{"n_head": 3, "head_dim": 128, "d_mlp": 1536, "norm": "rmsnorm", "positions": "rope", "init_std_up": 0.0387, "beta2": 0.99, "lr_head": 0.00836, "decay_shape": "linear"}
Each number is 500 + 40 x the weight over its row's rms, rounded and kept within 0 to 999. Layers, rows and columns count from 0. Numbers have three digits each. The size before them is the row's rms in percent of the matrix's.

# up: layer 9 MLP up, 1536x384, rms 0.0665, rows 1306-1325, columns 128-191
# down: layer 9 MLP down (transposed), 1536x384, rms 0.0612, rows 1306-1325, columns 128-191
up1306 107:550561524502508417480539467444450487485519536477565524548568493401477504499500502478533490521516506478456556522513519468572482580454447492489420502532570560506478517446504509487524494528543559
down1306 109:466479536470484448515536492495462473519462542435526558510525435486455506442439455511478494519450431540460577542440554506546451551469541555536514469520493515568503511504449482511506454475518468
up1307 091:518511562397508580477532500457472525434532498471544513478499504462527450507552394573543496531507571556498508553527523479443481542551469509514572605468504501491543512448462438536496548499470545
down1307 090:502496499526470459525447544529446521541425514463441460466563550555479504445485525517525513509514563496527559500554537523585508533488581534447521535496438533433530468538502538511562511515433505
up1308 103:571557568456485501484524515491494532512476520466510490439513488375472442436499536555540576441452478497538560492457515588520504506513546529526481435450540517476524479502528495546498473541545487
down1308 096:457473513517546520496438507467505454450462519549522508544595504541536556459459443498454520450535561467513478459546489546488525480558478549392473468534520467586458495476524440517442539513519446
up1309 095:598540493468471498415521521525460466538461518484553444558523504548485556452492510469504491494498518484424473524494476498516516470484446502460518481460594484519462466454509483543453510501475610
down1309 098:452508538524479459433496524490481458469465496557516566489507562569499483456509511502491479462467473538449476500539502532527510532525495482503470485499598455501528509530528555627458526543547503
up1310 106:501564554512440438499543514470541511514523516471469512483486568494498422480451392500434468537499513487513481566481545552526515485479486510532527542494470434512462489511470500483506486532552468
down1310 101:496461542510507581474494439497514477479502545529467527470518469458506530472469621514499454512496476520467486479448543478476486538468548535423502417466467481529522478519445504497454569461456497
up1311 104:508481525463401472463516480476499492523477519485504431525496508550512409515498455540514541532497460472510435557526498484489452536508451535544406552486522520476450447490516516526527583458442506
down1311 107:416453498538407504495426532505579557490570514490485432496487583553451452538520508490404542449544587505535527552509519475453521528566485555565487455517465493521563374511585499434581581452478552
up1312 102:537517575443469490530509478382519494424452495511503467462547535455512472500454479455501546520543465448436530519492453497478476484555512527461568434504486474477435478487543548494512526558447522
down1312 099:545522448402562499464568447479427498527498427495540511537494480543516502534551560549450511488472466483554461479476509476524477466553499537526504495529500466491532522506457480489497516529456526
up1313 100:556490487474501500462543497489451519499485437499537445523503542457500563419481440509458477457481479481473525485450550558533551481461505470528497461497471517450448459443575522540583507532525570
down1313 103:431570510453491482549470444469510497515511500477564535515544506507508513550526550439515547497478508514454491531544464433504515553470526524535435482524482537544528445587618503541519543531497484
up1314 097:475480499398481501470545434522449453488511524444527493505521471474503465506460483454461543554547487535487476500498577450484464519483453443516477469547554492510448424456549570514525602536454544
down1314 098:491470522620512479485477462518512545485521529543542556504462510493493457455449519512475482449451462532464482460427483525485471505430434484517479564477522499598456455482457541463499490506550519
up1315 100:488498470478539544522545463489522511566470463483517498508453497466543536411609491554449500512487478495527512514520508519497493596459480456459511483451451484533521490511496469578522541486505525
down1315 099:469509530549503429546539521516487484511449510456553493493561539422463492482496544555504460475478449505548497482508533523569443526511454556481434492510452512475423495519445480567539481573519513
up1316 100:539445448472420492554582470512455502468517483469535456487523507507442464459488507445561579480520518515475530516498470527526550518466500495523479431506488451456498481481515503520429498578588538
down1316 094:467541500535499474432413536478507507475471492543480582472452490404564558540530492503458498523481453461481475474533551541467490494486512529472509558549509546571545520542528473540559508490445475
up1317 107:442555478415460462551547463475528568519539481447500448578505546488504424474482398496515485496542495552550503559516466502489549601525391461499531547413536531446529409470540455506504555512484564
down1317 107:471506542516481479485568453563444511521482532504505449469552516531497485511432482469494567481461426465523512541467510514605457509395516491492511555519407511499515543529502493483521516491481410
up1318 101:504498539496490554560487501491415501440466513472535498612533523465513504432562461585512491515525423475524537508487520496448500559452527458429480520555486414529422513496553553504555504469465536
down1318 102:501440518488461481496546550454455509498503481519448497428454499522527478462504495547505504550476517482521480478564539525471522490496520479490497483486545445437502447460508522445442577486566548
up1319 097:518509491499517478473513522513517422485417476497555492494468453528514502431539488503515517542496454432500469572458581478464492528500529476501419485505526489464484489414495554521566510481432505
down1319 089:482477510502515558498510505458457509548508445496507526516636491493493423456505484579431436439494481519513519517546521469543534464424445522473525456471489527470568564531500560537546499541473483
up1320 094:405539426545502495494498469500424526505485532479469430477409473572410487506487485484544443492512448543466427537495396460531604482451502520545419479424487475515524414468576488497525579527515569
down1320 097:573515544433489515534469499484511481498552504530516551464547531457556487430433553477463498467446527510547525420477585479534396498551420490532553489527481512470515585496494486494435463486442524
up1321 097:502584487473512432487555480441486471485397511419523450473494474531457497495486395502456516494545471559471481485513530515463562492486356417465481530513555523518477534499502497462465524493447510
down1321 099:473539500528475462532488556421539482473516460496565524506519541550524474464461443468478516502494553501521502481502467531457497562492582518477490587526490443456508473577453528603479516537477542
up1322 099:504576457463557507502590452527489546536431487482567465482548493529521418513488502444566564465493481560464510493622476575546573495509464457467472533501583555503450522447546452482472483529525520
down1322 101:439498493494380485537512427481526477454472588439456473512541492483443471522543478526585498522537491489498492445570548525511519444457502545490528565479506495565481503506472472510451491466532540
up1323 104:517484527475524477548551488514489591429458531463575444495542538511522434499461470488569533501512476433447538468510475454540504488442442525492447471504541468489494487453524529514566497520481493
down1323 104:501510487504478417560485492522472559535457430475436588503531558560521544508537474489479461534436518484450475403469504592528489522490489474459502499463494552472511537544533472531560412467563468
up1324 098:479509481486475561453559462509451478531487551481509455505459460472424352397484464508544515550435453478533422495473460473509557524601477456494481480474488476534481464492514538572517493495509513
down1324 095:535475449534479495465464553461467478449475528478566499541489500471472521519516474484495428493516567476508461541509520468519504440495534551485537471473504526525482466499443464551524529542455478
up1325 101:534496462573529503475534417525463517447471539469530460516514517452426453551557514458501498507470468522440543484464488555494567498528511453451508478440550554503454520456515525516476449615543483
down1325 103:493539563554467497501466446513501546470495568508480528417464509501513498501529565547537395445523564496532544485475531540564517504474542481507492466443534483557564509465524462507462527494550495